Weights of a small transformer language model.
Size: MLP 1536 tanh GELU, vocabulary 4096.
Architecture: LayerNorm before each block, learned positions, tied embeddings.
Training: a variant of SOAP for these matrices, 360M tokens.
Each number is 128 + 32 x the weight over its row's rms, rounded and kept within 0 to 255. Layers, rows and columns count from 0. Numbers have three digits each. The size before them is the row's rms in percent of the matrix's.

# layer 12 attention query, 384x384, rms 0.0451, rows 269-305, columns 0-191
098:201101127121043098188095136130106163121100115133117122125149142095127071091116157086102148132075188074104115140093082117154121137140154188072092110092113132101189135115120128182089096120157111157099128078159146141174128157122135192076091117173161141163178116131111066164068069184103115111122111157116089093113103147151081118147070149103135091162070147093172101218131170141148157160166123121140183170096098141098092154130149144114104146134138141171133143119153174081105109145107171125133176135130127139113142127152116144150102119135086124190134105124116160144198081063142187129
091:113144106080191125152131073128169131144118131133171124067152158134124105168158139118154127134095134159082131107113110172113151120193131117156120108103171104093109131115171122110079084086121143206128170116112088186087159114137115196148120127148105129098069167145155147090068148147193142141167177117095146140099134114105111150130069166151183133128109108099124131144118212179206144109126178115157103137131141148132089122074116179176175115138127163109213146110134109103120117136097163136105098134087136116181156115194119134157090130076129146098059154112084149101082113126144174106
095:106160199145138178129122087193094125122141121131140160124091132120087082155201116125180121170145138171140078129131103105121075163106164156159168110141092152165189134136127110124118112124197119146104146103139126098145145183120072125083104159152128179156162123122111159164075141089141097109137116115140115173135169125156123111140157133104047101073154130167107086130148095124109061158161126137133158151151111113119150133147101126169156096086144130149151182177120094149080120126135135153114129133085137158085085108128099133137115146108165156132149060134134090161155161117145152164
091:136147135203117128164077190100104113171107126179123069085127128118086175130125050133190131130151166074098151127069133134075134126126189132130143154120142148200126082150084063147144105102105090139104174075063099119101105124142141135080122159143116057179124178162128106201127098112147128126096145112142101092110111141157111124122096167131141080142127092120143137128145094105127152131099145170163101111076176123132104083143114123161178154106095155143117144092106154146118099065162155160094062063122097128175119133194102122110186160121131119182123085122146178121150130161117089159
102:116128112186178154149144168127120165176122144057130113101144115158134118105172136132125104155145191170112160089126137114159135147144061142178123173124134154127120082063120142132131102055111084134136085142124147090160089112118131192129111121148122102121121111088091099096144167120087090133151076062122149139122147082093085162127126120142110111184127101148141104172128144175160102145117091147157158057177123095092128162157088123090118119151174161127169180104169127114120137192110166143132116189143126065168105207159099150089162149153093146104163149186089179121098137145151122156
108:208126151156143141081073111135150126138108168115112073114127114080138161133148050137115100097163127130145132119090124139092156120149134181166146178132131110166172150129090142073117136151082129141136098127139136145116180121096144122123134158197164077168116066137117088152195079160121123078119150105160138182150129126054175085188148138117095169129123096143069135095178120134094128157103169093155182129156174116114176112056246165094172115126075156118143115093121151096107120124225109150127119191099157150127094137184102206117108177076140091125139116136162106150126111152076120142
099:139118105122168126063120112187193124175143147124108144151066108105197144141113135144117083102131148107179136146145114165108113170087100154216151131169071132067116129104175159193166157197112118092054141166088141177164123136139141167103130093150057133138138133085104107093140132098127143136091133119133120144060144126157118153120057138114107118180113148131108092150094129118124102067136134089087139103151111136182066082071156116137124099147112116118074109160059135170139132147112103136113098132135129096128044131117132097150124142088116109090115113083097115091121139095166106101
097:092148127136074078107177123133166150186111125060131172121100065081119164144130171110136089100116141175167115156124118167115110095084113115173135149142121119142080137093129143098048153072098111139128139138131178116121163124145100158121110145156070173155135120156070137136207156133156122110127117114157192128103147118141057196130124095142085116098110122103161105093119141169141116076156103091191103099100163126085064137116079163139118138126123179117162112176204145145108104112133172158113141140133111136106053100101130158089177189180109169082091170107141114159096127129107148186
101:171149149123094174140094095137198121147152113064177139112116135133132106115192087119099139139131131065111174117107150088088130164154138106134161155141153135107161130136050066093143127129148132126144115085115118126098138078137177149145123122122159137099148115123125236141106139144113124103070141112089128120146148161129153089120132072088123160103137076122121100079189126184120151118092121092110115122162071113132110173121149124183118126062124153087123113126106142190137174077104137109094113098100130138111087147148120079123079152156144129089117103154142043082132096083089099133
102:132143123153121106130105151165132115128190152158113177113185094148080127121125140169100169142117105124143138148190126199144111123128168156119142068140142169121147154086145141039196118158196160144125159099098103112166140219127155163106137147205105132139132132139141144132140119146107093132142151126158142122079099141084111133146105111119142166129114123130190124138105121115114105190073184092123064142114089151143068134104155103140125110094087159191141207126122208106149120105081096156108168042099158076122115130110117140104065163126070085134095133136142113127140109168126169124
100:135153119161142134146141118115161155093100115129083142154151104132156131144147137116118101200152117166110155113137201153187091150044143068135202115132118131143168174153081158135096172159133162130106111080109132103157176109163111136132131202112095128109121120172133109161146125132105124105137105172161124130101040151125108154054184105085100116111133130074153118147080174106146172158165091053143106131138086086124127158224132127104129101097163165106143152101177160171077120160088129174159204123168116137149124077187136103107149097107191147113166159070147086099118152105128110162
099:121168191129121154174141145138076128126132175180098129094114149102109142089141111148105099107155204146167131088128140109115166173113147132121160162152154131110090073069102109095089120084109128166174073170158128168106112038103100049143174145138130161143123188142109170121097137095140116106085137097093122112087081120037116117060054161132144094132189149166098104112081154102169121115171130123167147108122180184131201137151181096055113134173208097112148120096107159137131134117096080141136140117150090141151117109134164128134125115109125066097125180102131122174066074179096115148
104:103159178119099120090092084125110145145127183095103148093116141149082103094072178132152110144075142151100151141153138125091157160102166114138074160154144138146072146149125154121189098075101181104082126116135108106149094166138131152085150052177159114178152160182148167143131129149123134141138058152102144089195111186057094123087129161179104136115118104172181123145154158111096111125104157076140177093103169150086139090113133129152128168152192161117130127173189131181164176103097177110114122119183174071098166123073102124134163094146120153147170107149165116138092103092152197116
100:066171104097114130110134216151090114124161112087120137150171096116123128219112143110128134111136147204166159066103106192098140138077149140074139139133189146102155109149143152071143091138202122146161162107120121147114066178124168086109143168085169174067121118139167155190067159120131115134117149129096158123138169144111117110122111142133120096167137065126139136099130114132110134125207138121114088139169081173061098104137115121154176127132104056172131145088128138135152103131112093079166151140118114122121106155103141085109143136113166154125194129110140119138174107130108100128
098:118136154117155103095164106127104143172143166110120188134159162120038079128117100126165118155188145169176113193147127110129142135186088155128087130115142091106175128112114166147152186054082158136133164141100125097144129141128129111095160123105097129175122160125106128158162144134108087166119135123148137142129100080130141092103137132141140101062111163112075181105121142150074193119112131122160125104069107212178151089061127068060088141117097135083112169127082110141121147141099176180131081099140151111160148085090194102117147168117073127085158095126088164128181157137153072135
097:149084158079157107146117133136151098127123119102166103114087161092148113138126140030142167115113114141139167180153053099146174117121138150054095115077106175101121154187141197110070084148134165088105110129143122186133152138158145143125095068146129106170162167132117123157137140122132113105145105169127085119108118140143075160084077120147150157115155157107198147146150114162096147148083090103144130137100164117094152073155082138083089122153137158129128129127153142062103145115140055151160088102077132136083144098087119126157056101116170092123190161158130159163097140159130145135
096:135143167132120140108154102110145111127113087131127162142083167151095133091129105128170115090083114137091106086171088090116120128107149149102133137117140075107040135142111138150184147054152166131118135067167131120161094158120095137130142152113161133099116154154101114151142126156084082093107089114150141114153105143143071139101156125104156117149089125118116123146146127076085092144139162159189116107074114178157096172143063177101092189166161111146121141150128132126149133160120155104146123119160122133172167093105159152116126085143110202115149150100160130168145153084081139149
095:073140099105171159153124079107135099108109121117202114099165104182145139144109115035153130137102124155160150179071117153078120105094114085108157121046109200179119119146139134165131126116144140133128125085172093138132150129112104107176084129152168157116126110130133130136113108151176101091142063118099139120085182150080193162093104110139141161098150140098141150094090158161096145137139072118110172166161171123041099106130095129175152121218108097101048147142121154134165104136082128153142155052167106118142121110138125103160184105131132129146172166093112141162104109114071173138
102:117099096129162143078107154113106112116085179133137137117136104114073158129160069135130130102125167134112193126177090114111119108161122155118085089156181105141142144139142063116074141160101135095100134123148175101116114074163161131178062183065075130125088185089103137119137145140161145052164148177101155135179124161115118042153162139136134090132149146130132188128136137133135159118093132104159141120113116131122143160186104152092155111169086147159132132115146142094136121132139090139152140146122110109102134171109148134159132167148152156118141089146154170071092138116164081066
098:108138104139170150149169136156144118141102122132124132154187137201101191141113119081118122082145165154187137112079189088148082088133174111148163115167108154184161111130123124136105155130167153112164150091102133181113174181137099069085138109120146110094092056099126121090077158102150170078093105088124098093116097112071123090056107114131127197124111058125076096144122132087105119152086042155134089089180130139174123137108164141130181179166099107099153126110096108121086132157189112183147105138141154170125113142084093090091154168131096115078099137104147027101117156089151141125
098:096172124073121126121137128110107015108135105126065131150121136120188081128143108214125106137109137094111083113096104106174198160184118104150129145103097102129191135162109149099117112105154109110152089115118115068081103147180097188161131107115171136162104141190101105076091113138080140142107107141141173056162162093153154140139142152091125140133075157121139137135106104134152082104128149132078157173109098170115123104110148098146182082061098158119138141118161127123131161119117136113156162152144164123107100121086039114191148152171118062118163179124182113139106139117152090091
095:145167123122121098131145120149140076092053112134173182133107121177124139179082087100124134086126121149157130186101107165136116064078115124121151139118117186108119142120125063127036117155154073145092185131164105124159179149158199111137144105142158146120121052098108095103077124106151138133093139167094129097132112168150211141168151122121082183144111128184163124160122133095124112066135042151104091083141108139133105125116116119115089118116112103118136187138106161083134155132089156098089145183144179135103087163167150100156131162145069119140072102146105065077140130170134130086
099:108079148158094097146129109096136155106113146087157098131097172114177099092149132102148206134127151179117149095146139121121124106162187132168102107136111156192138096128043095150166098132094091085176106134134104136146130136126098156135100145091118148158118190109101132150151180175158145132135079182132129195108134132091107138172137152223150183131185192106108110113146138120109072156093155190152155158149134107075071108138107123125110107082138161152081093163170140134164197110142115150113134113112066188154107174179157098162110134083080140120125090129112164166159152123176130132
098:125091140174161127118114143127126162128033149168142144161140130125166127108108121146118151111154122109133105140103112132140097191089200124148138142084159151145170183114138153122150123081118072073185144147138171092169157097122119095139082189149101161073135164145203124150154116091104142126170092072169112162137099101105114058216135117127062058107100138137096100150072163110120108074141088116087132119166103135118138157109142089164111157119163107120145129154127130167139066119150161168119107104136132119111106109131085124082079114160139084078131159158140142134173118154194074091
099:148103162173132060129166141119134174112147108182146122162093185068128100165173094158072107136160165080076156100044147200079096163101126129115125086131087157137151131144110070120102114099141149154132165138093139168217156097161100064114118129137155146211140125129118131154127069102162119100123130055094169140124172117102147121160093108115122106175137168144119097177101112132081171092122179089090147103159068093114095072102168127195088088137123107096124110135097144134116118091131137121143158166107119098098118146140148125130184126155147123113166146157122153126142160116183159083
099:148121230163131110144173055160141156120125115123138168144134154149069166102155092116090169147069096140129080145179118160156152056141095087154153113104143153160100164118144109143123116152066107148090176163154164112157084169136138109112173068121160125121104179202158144170101132193070123162128129120117138114126106096152074113127126068115126144174122140156127111092094105168128200122116131138125123087172179132144105189119178129088086171131115092119136165103120072136153140088118128127122136138162082116172165176055111138155162133137174128122165055133085192108100108152202124131
108:119180181162107163153141148124139080118115160160090121142180153163140148110084136172134099123136131094106046166139158101113113136145128177112134071131124149150110101174124143150129120115103155139137097117174146174117121065079123103139086120147069168104105128101108102138128152115122101109112149104139032129128163116157067087119182145107141161098106110146094153101110159130078155045157100163125079114144067158131143123171133166152109106112062118144120145118066141138113047100179116136171087154123165129132086133155147095061114167140220113123136165136096126119110132124179077057
106:178152133093041120127145173175109146154124104124203223080099137154124147151089122088104141097060126145132102120173117111123162139151152109156152138079103138152089165073098094171126129097084119130101139120156115150169100150123100105146148126143181143095152132128146127139138164137143130141146104151148127135076116142082063154095182090172094086160105115114081141137081174142069146127108112076140101123091127077103147146154125126169085143087133141155094078139104092160148161176127086088126098108170111058088142090009093083099088124171128156130098123086159158154183074133159133161
093:100113134110125116073145167115153156179131118103140163133091143141117169141166142162149139102097114133120152144157157166138103185168166147157119120155149103125096110104135114150099101115136146061121107077190167070131122133124083134119163057151169114106202158180059077134094010115123104166168078145098144143101135142163095110160126169124136140116100154085115106145133126183118150220061109114128110165167166129044065113123124149140092199136121149114100142132095170145130108138145093178179123158167159161137132086147139136149142114165088118070172124130083143168180090128088145076
095:142189135082126116110171229145100138087093097055101051173153131134088125103109169125141120126130143143137087105208102108186123144035120084153139091155114190065139127136150082094139110128119142129163128116107071094168141192130149159141123100106117149043080122167116107123147067145106188158141106128144134098133098180138164158071167105136139134155121122165123175112138069101186127112132129131111094158161099125123130103160117145183196120137118132110171118094161163137162146087102086089116164110144154099123083111145140115136143142105105122122184138141178138150114111147140116101
097:166082191113166141103052153087135094156092094121175132160129135050113115086085142149135145121142119091136118185099162089128110153142138123054162132125137159140144215110075066160123101163157180165142154076134157150091107120125168094154142132164098133101126119121165169124147114132163145162216175137081185132128110153106110149105141121153157092101116113113152027097121115145146184124113141165190049089115148077078128122141177158097115134112133138140142149117062152101110118133177164156148108114211089132108071117096158123111159093137121095095087143088080122171151075113123070156
100:141153077153083178164155128137097106153119089198104131117121099032174110172154147180066153118159082155150138113093124111107103038150103091128147110088183129130128151150129175145141103108138163127088159169147155137103141155089174119102132163075181137097124098164077143116137136070116140202143126147125101135110139143173192156137142111175130097094093122151122147117104133147136123131095082170130134099158145139151107117109120128143117174078079129156139069076088111130139126141086088191082163094099092123165138109129121146134128092079114140091161173165077135171146139101126161118
097:144127105177118211138089113145169086126182142093136169144145195153120125128112193124138046177113089149172123114127120119165128234138141096174181119173102143167097174099159110099096173153131126059101113060100169148079135135149134131153134120186166087122151052181153165142120099131169102077157167126141118094152091104148187113137123121096172166103182091168157133131079155155174202116118109165072132192131117175103182136169162122134097128099087140118151145077078149167127123108170098105102116133081118194151170146136046128092120109070175172152115168166130123120124172128099111104
104:112145099112142209140114177097125164173141135140100096166175117122128148115134098162117062137128117073192146119092107097095149154102082103127152137098132083116120077116180084154131118072133146151145135172086166111091123092152184123124109102121124173161171059123109094093111125100142133135140125136090172105113131205148137162143142114102118118118107142129136129182209128096119213163140155120131097114174081084137103164085207146105147137124127084128127127123131153084091153120143126157110103090106125182178082095215073054142172170104156105121114145141155099131181137155110080073
100:103134161101122139150100150097114089063114131151136103114156175122194179118098092185140144157142114130142041151086109116152132187068160123150192128168147098152086155176181100143086126179191078145156041138147122075106133108138148202100090082096103139168115108053116117133156065104087113091174175102099141138138122162108107100131122132072117156125137154138160110096143142149089077098115114095176066070173098135117190171168088117159123091075125229111131082083093178160066103166138101140121131133139127119149095125145147146060162159120106064123156119116139133114167149149168103110
104:086078085143099192135151116163127077096037131165089131164175150113149219109098118110129146149127117129188163125134108078126107154111067140130121071107156185117166141101144087110162192190082111118134116114149109083170148125123114154131125088130114095104146083120137138144150157128141146107161116084101111129153183113133138140156169092066158121123196110144156135107118162113135082126116119134080132142123089098130127084085098145103138085044145154129081115222101077138122165178187074186153087137137190134155106108114095133112117139113081115176122191149164135153117109127144138128
092:124130130106131133173142143089102095097142108086109124135152103120155202103131118083142098083119174113146157135126104144097171088069179063113107132111150144095109191153110101163052085124143043123161134136151114159120181139132201122144100128097126165142132138096146141148063124102090074146049125070127116127178112123183130114166111099079159110113133134130119095111136117120108129100140113190110100110160122136191113131138168105139187100174156176156144163186130102159106130143116107094142138096161095119175106125147113147057105038121124132107135155110154128064063139094051131135
# layer 12 attention key, 384x384, rms 0.0451, rows 269-304, columns 0-191
095:189130139170127073153113160136124120101107111098124115109154172113111158144141183140145184159089155122136125161137109133135121102199198161138112082148137178137167108135126118110071106143084137089100065154081161081105141113211088204097148102113152137160120115100161089107136075125117126184197165163111150165107075082144155160124065152079139092144111136210134133133125125118108077116093168167108127163162146145137105120172161117151127115127101111139088069126096138095156072167160156165131169086091135109088138178091137144160120169093070149108089124106203147193142167096121154114
092:119135062117134145112190138127124197134079112177153147146103111132072128142082110093145151097096105139111065124106131164148127058088113135089158146081150095113138137139132139078158133137083126137139161131147148145149187119110100126084115101150072128112153157103106126125131158197129158092128114139118147117094087136147142102148129111093112122083132072139228115083088098159101139173091134141075124112095116144137163139175131134102148174160145141139153192064064176126142143138091058154124134135142105122155095160157158161085155186096113123026127177079140169149156121148096161159
093:098128127132105184110167094129137126117112129103151096088141144114179114141103166059079089144154168177099125079122099091107122095139153140160130104106129133159145073119146075117199129149162100150162056102082110097125116175121140131167108180155094138192126053112076149108144095112150140092183131156144063166113107123109140122091112098096110089081154132106086127146064096108157014155152121117156173104107146168164095182128139110166139111165155101085124157153180120125138137085140132127141069168114153121047083119104139141101184155102110208119068140129108129100188174086122105171
094:151136171144131099154107154131122140161090180139133106151115099125124115124140059132106187102139104151080074074134111172154128105115141145124150129174157079173137107090148136160153077143124153116093107077142091098187167095109078162121009171170129115074165197098201132131133138146107128207117126098134113095118111153072134130107130125120111140093099111094108108093109116131116114146065204130143112151146120065161089133151131089152166115109137092131095173151125136183164113117174117139177120184171110088095117153148223122151089136159136173078119079135105161180112174118101135159
097:135123089157173158133151135103168127136131155098129103196108089133091119183167102074153153128143097131143169106092146174083147130169128108117099160110126156139117119133129122088114082117156102152124174106131089090131172140130144120096133086124136117162087061098150096188092122155117133169150150077131143194145155118062097095156172175156121162149136132127157136161192117094126085122142095158134080110130095113077096128117128108089127166111151065140165023127110177143169113144083160107080140094228150204138106116174079140152148141213064172189133225080112141145169092169126141101
102:102069164150117157097148197115083081125107121122150105160100063059201201093190112085139132064176101122116142174122123115147191144160058184146103203174127120168131156135098148107082161137114092126121104133159188205142129140102160101100183127149158104137091122122118140119153064106104147110186091055130089180070122100181143110082098088153114139106067130099122098104122128052081149206047136145104133159106130149100128109126120113127145169101101161120125126135101077116140126153130113136126116127148132153074068161143135156203135152136078173156192151137148142123135096126175075128
097:144158111103193138116131131128103228112092189126159121140112142165119152153082101124072151130136169200115142131067112147111156106137138155161092112175165075170126119101113152137135195185105124154096189084181150164215120130126147129153114162131106141112091116123124158101169187094167100123151166096146169171172185141111091159145163090125136077125146101107104124179127162118120095076168133092112166098215127136072150099086129209101134109132113138134145092166100110130109157117104091171099125172121068113081085088128150164110109080138137086082155133127115127083164182080096130111
101:157126053117106088107152099073142151151118104099127113158117141214160178139096114130088112115172137121128127076171121123140038089101158175169113121136140159091127078126148111124084149059116171152140144166174187109112133117091127117127126132196158190137185170110134128098097106148147126170095116133146176115065128135104066145096162111134171131089129163106106124073179118144136104126111097120156123121126155168125101160127105152138111125134129144114140091117136159133086164078130119101181094150195085114110123084167144130087152139150058189137133116150106115088149106059118085157
101:101129168090130164135156149175084136116172099117188072160133126172140103163182148122135169150141129086152107130125119100118148136124139146075255139082118146144133081127118177087161102153094131139175034132146113149130130147114149127127104123090121149097139133155103108140089133098146166070114115127140145109106148111125197106025141095133119182068120114141107135126127128124115096143155126158118117120154146108085182155090107101165099092131092155063159073139111130145104144137068112139129142144141156186122119164174185107091093126161111156188128134139141083095199031134152123130
102:084059159124082118057104069115134118167104129101122092100140066163098208179133100189092108117121156143173120116073138135174103146185142141161118129169136137109138168145117152143185195161113104123158145094125093161133118157145172110092131150137117138140091151085172125105121145174125129122121173144082126148105098102213102102084168219120122156102161140137197086168109149149110118133104174082102127077092134133163126077160107112109100101177129113188109120125148115153105130109123159168138127138074145116051083151147116137100114043152043096117101163113138146145135177125110127138
100:103191135120046119065057113128055102080154146117107103172164170190137154116126115175127123160131189100105166137166155095106118174136069054124148201148138172078106161118067174153093215149131163151139108141052096125092148133106174120137144165155157119175101133196112096146122110089076146121109176135156158052106101172055108145119133085110108163194181180102091125065125100165124150138153167111136118123126078166092075170202201128139132144119130145176163150150133129131104126139075128084118161099187133121144091121183141174111142124104160177158111110136110120129129129134160135115
099:149135124122163131133141144092083160107111114090139154136167121094189139050093087068121078066151123147211109180105172165136174159067150057154133130180118146136105127118121116110175117096090039118147130078164204163177131143143108137109148112088143129107091159146074121103080105142083081107083084163090102139139100129142140111135097125137141190109099114099091087206169132066156164094157099144129203115118128101064136118090139109139143146170088106107153163105205121174100149089166099067089147110121142158107109078122129134125149134135101121125165141118170200110048113152097150178
101:137132151128145142144094133169152109146156133114144157174177140135141173138135091135066064087109082123103090161158123142109145175089098138196056112149101131138123109127072149146114110128158128063161127159142068124093103153158132170097119092201168153125127117122157115078085114225088127192140176097146122142164156078065174128173107135116165129121136141177114134148162083106192124082083143122117133178122179121099120126072093141184090119105136072149103103112061179147083160156087139176146117172139177114092107111140096091108161132139119115172156148157134127146103128171079138149
101:158131186118095174109145122071120103138171154078122139168205071118135042123119126090104149134116140095130123144127131116221072142108133150126173098150107170075094134145073128101131088115164119177136061150142188123150081147152151207127165123119069184048139135137131133100081177141143107138126121150090134104153117079090171188158192175094069073119072081172103106126128145125095174151153102133121068106139111122112089161143152161113173197064135095161093114068133094096094158111165148125182076149142190133097181160124116111120122094100192199118166080130136143084112114158118141186
096:105124121101112074088114171140086157162132106129131183130132114142111063123134162110132082086161121122142121092172091136093099134183126136112126089165185119136121148133155125115189122151094132086202145105150131106123113129062129120105173137155129097064112118085081114136136126103058092135126108134098146070145103058135128113093081128079104163102101169107115139119137143139131167146179108076158105080101180167173103068115182144149034102098133077121162204157076093092103062123150150135153095132109117161119101124138097121137062123070158094090124129132122133110130161146128106137
102:121125140061128076172108118131163157143103142145124152156175142080140164192192116039149111145207103195186115198125118166112147194068116124139163080087102125128145069108069128175146132139104213165156123144154115158086112142161152187101113172096082097139129164075176144123188095154126121112187174146108156127142179106194132141153124119106152126122112143103094143131124165134131142133139167103133097088078120109132136039155107119173141065054164111120093052123103139105176177128117107087140164114105099143180165090108062106128168163133071115067111128087142124139104194155169154135
089:105143099117132142117056188163168180133155131129146148160147133112110151120119148169085174218131145110119072130151155119129117144115086129147102131143113176078152117143154159124120067160098165115170132130127117099152188173161119130138098129085180139152180129119070129067196109087061110126099108138113127092094065135148115203109146132127138125192127144068103143088093094137096109135114177182204089102085092131141124155113127119142100155163089112111071102136106117156071104134152152108126167112172107104071143127109120069136147104143152166111211198138093115103134074139104082117
098:133163135091123143089121131100154103135113150171123120082186166197092120135126164042108111101076113177062091081101064084146087141041158121113160121107106155137103131081096124123142057129089172160085134098125110128148124124114123150098125082096134176182150150152104155118105150164082168093102119128162141167155108134112123178131201118125134194164171128115084128073140149162189152210135190168109163103149144114150119111112152127134205116141111120150115104104119127144116141186137111115129136097180074152149179120141101143113186093137111140141104058105111133138103210068070129153
105:087103122109086129152164201170145153149100170105124092131110124140110051117100086130131194118100105184106099155119127094084080111134113131129085106084043118124126152137151113166147079159112146102089153074140216099131111123133119131158098167132102153198071110139151121160102105116213135096121127153118105124100169147137116131111054116129090120129069142183172145148117104129081132139084157116126128134124172123173198126204083141105116088162148133137137155096086114111106134165084121154101091114176140159131185159142154080107155117070174107104172158188127148161121126120153139115
100:039161189107171187082158143105122160120104151123151138162150086113117148127097108134145078132092110153126196142115136080129139166125148109111153103132226124181141124144077116151082121115150142088161124064164178145155191142146171134162177154110173131145061101107101138142121097146145146078079104070132120114145100174033096127089166122212072160106189054132146133077116117128101069084156174154121109103122109126092134140142174124133163154132109170114115145112129132179134137099145137107111148160085155105176139125145161159077113154122098162207115131129148115099074143145147122155
099:147122151173165180121141112160117118140146097174080163131113106164099106077129091196181087106122120162120074113193117152126110064099160134156134107079080105115110103118112067156098090093110138155111125143066099180163143135155111115110159144105118133122206138127177074166176142150125141069075144114154096114106149109098123129156107129066177105169140133124093120167193141112174076069130091153177115188128155139140128150098082078148132111109199136047100151132199159131081159120121128115132119120124181121134209119099115125146071111101126149127077112140119187121079119109109128096
096:090083190118133139060151180117139059084095112092148106125161173119132122157070119091142139123155117148153110149074075078160201109099178111158136178086108139167100117166104109120048115152142081153110141198138105105105119119126151109106161107143159139146079166146146128130097118084123144111105186138126183100114082181175112092102137103120142134167137163159181200152098116113154147095109136165113106106138129145100127057085127132087157120139100141143139115177169132074146140097151175070123126106072135124118085141072133134104115128102094151150110127163139111085117103118161059119
096:088046091189184064159115130080167154123103144148181146056186119088164137149159099131142118131101090183138146067141136145097140105116082169184099121145146115122102122078125127129129107136061091082115150168160193079061162144096114174167100133217114096138160097109125218118151159138151134104164137116143112128068104093147096133148138124157145079174120148179097141097117138149206141122139195118142155152135121074122092145155112131090150049104091089143081055146138068109145131121108155144136151099153160130135136140127128127163095132124169150175125131123132136180111143110135144157
100:065076115147084137058090162132071148114149147139113147102137163122128091111127145131090100169197124194173128169141147185127118116134156066142129161146148075167129117152118208095154122113127094084108152117095176119096113109095106080143141207097079127173089083170097080117112108166102114171069165144117079143209135133114135058152087059136145159157108128151127138148130123042138140064069095112185118155114099121110127096081143129144172133147120109152148113204121096169123151101154168136124203073167188186127081120101121107136071093156117061110132112159064166090108152140103176107
098:096121087162140134129146171147035104136141158060054146210145133134119138158135102138100088148169119099145124076112123145147157100030122130165128119125142146106056100083151115093145072167114097135163118166090143192138200149132084059174183123140161204141099093118119080096103147088152163121105138099143062188125118168214148146118170145154170105203101096148147135132147135064185116155132145083117123134121136099137042107136169092173111081089132107101067136150133076155125155118122172115220106163112143170137094114113127131117104079082158148135133117126093135152146190092172159045
095:112128138130101114092151141136132093164182127115080148107172168144095094106150072122106145091151133153102164125156135041124136127119145107108144166135111080105131088168100078163048122102126098097095077130129118063095093148228187079153131070153128074073113118218060124144134101166081132135139121147109131058156204126141153127101099136081168191057172157121158166109118064049176187095095100160118157118128159122098119154178064106087126122144143132133156109106173140114175130138094138088065150101101107154088108116112163151120129134103113146115145110173153147152132127139162101124
106:150154180161151154110051071138103121125123094149127076129107118114125080170077103152155075169164120109153156132141089112139162106136095111113170152115146112174128181104083155129176117059146175114135129075206131109119134146138108096152081106084157132102134052110089145135065122171183086106097055116138135166172152181105174107115137083169138086128169143053143080123118146145130102130158111113125134111073095131119154152170143139098163159230094118048167108158075109165130107147127127119161139143146140208146110071121132137120108125161183113165117151118162072154164149145099153137
099:136088136112101185122101119090197122151074112097127166078128146161135130131099173127110163109132067153109168105163088142160073185163159179162140108123080154126155223129148098136092131159093115117105160088076035120087160103156128155059127126127141154142154115144186136133144115168100158148116165184096112123101138102103112126106151159115099127165110115093145164117132110166116121126112115063122056141128117142162185080158086182125088154105137114130079138163123117087094139035141164112159140112138129134119102046164138101124146189152126160186084131132128127169137098158130148151
097:139110050120118149099153158190169136092093169162096111130172139150118080080174116090146085100070141128096124137161126145120116128152173113171147139125119120161141161157206142116109178101115194137117102067162139083120136100114090108098082129115129170096109165129076125174090144152136124175152082081127128168066138097178119185135149179160104127146123146133091100142110110201125088103094190139165170098135208123123059150083046082130103123093177204107071113151141113113130189179146161109118110116105168141072105106168156174122097179106143113117136135161143137158217106136162079079
096:135189132154099117133086159140143144106098181035152114133097132183162141118161099081120138118077156134096133197153133134173091099150069043119115134135115137117099134118163113140129125097152159099161127120148062143138094143148193150155170117111151226029168107158169229150121089157091067089085102137138157089106126118129141164165130097130164093149127149103152122165130144110097108183145077135099132122194118143179122193138116146144167168112126124185171146124180105201129098154109138082133087124078191097134193146124094095106111126085106146107145153174076133112168100143111127081
101:098129125085102145116126168137099110119130139147124037122133139156144122141129137140117123167074144121134109110104068073171089134129143083104143151107138144097119144118067080163186141148119158166181189147093195109090142131076121137135158101119133115130087102134125120149127118072095177126138173146125171152114085179108138068147155117165121098107075178126127096105139158229112187173174126177155168120089149120115116116175073116140091077158146164124162138109134170095117127135131087115116175146097130100107103095096114121142103107137126169110105075145131151129136134104144156143
105:189141099147100179177126126114131130121142080161146088153147130094116079111147136120123143100145134192089155076145103118096162073121122133116092148098184162186135173156112136072170126095185162195160131108175199172184104144134111157188106080136130085161092137122150082145077131120141162121113149153130192165131116190202129168150115138142109161066180130154103120105138135113136159181118128123164124162121132174109131137143147162134145202063095130212156107120106136127120129143111105155109136121088192145103182126159111120086185150180157137125126082095067126109111171115120167118
100:136134169128133157085096105180147071144087113103076145123163156149129221111133142175129094108134146136132165186146150155105099156118091085112165114160101142109131118242146138133143072060157125182127172098065124163136125084156174120165128128102132082143116122131104154134112141104124154145103101138117158097185161164087139110134137142140079094116078117105117105139092132133121099088199064111104096164090097083096146172202112093088125113076084116085047134074149141172156107126185103207190129128142186115093093185092141155170126197164168135158089139138158094062088086134098073110
101:150111168210149160148119131115098150111106101070126118137155121120068102130153154136120117115043133160133141146137106112085105114090111074128164153130109163157143176170126093151122148083132119159106176060123125129102074087127172108140048126131088119167143159111109108130062109091081126122104097083117168080099115174066148116110132161161173138053170102154150074158156157170094086122095142179136101139177120138098086125097100068168101168102121187108165145107147149094134122135128117130166112148117094168125139165103059189141189103154159168155093082157089122134139131132113091115
101:171139112114179127085075157126109140137096124165170096124097142084110060140183064178111064096132179138194158146100077125131128125123124115136126139090163096136115125160124130115109169131137117127105124118134153148139095153156140174141156069095088170112125137169120130128073118166133136086132162096097152188168094164100119106127129106164079107141212165085151121139128170110104113071080082134105152126108086064106127166169145108130157101116132113110148092184122089142199140147146156149218147119148153115160128119095160127200162144121090145129029103113181110080073098117151089108
103:111140187116146157080095093127083126130109135144139230078117109160147159147127162110180088204097158122105171159188105121141138163144151116120150135081141136152137144147194152081093148154119133156125138161146152127200094161177126138173104121140131127161147041112127150136108172140119224170168103096139101172127159142141091085142088146158100123174087135186161089099135119171107081142151084061093132076118088165147172070147121158153106156086134149146147169174111098107127089099088099116114158111132123159142157113187118129158156146153081111149149133204145099116128091153123111115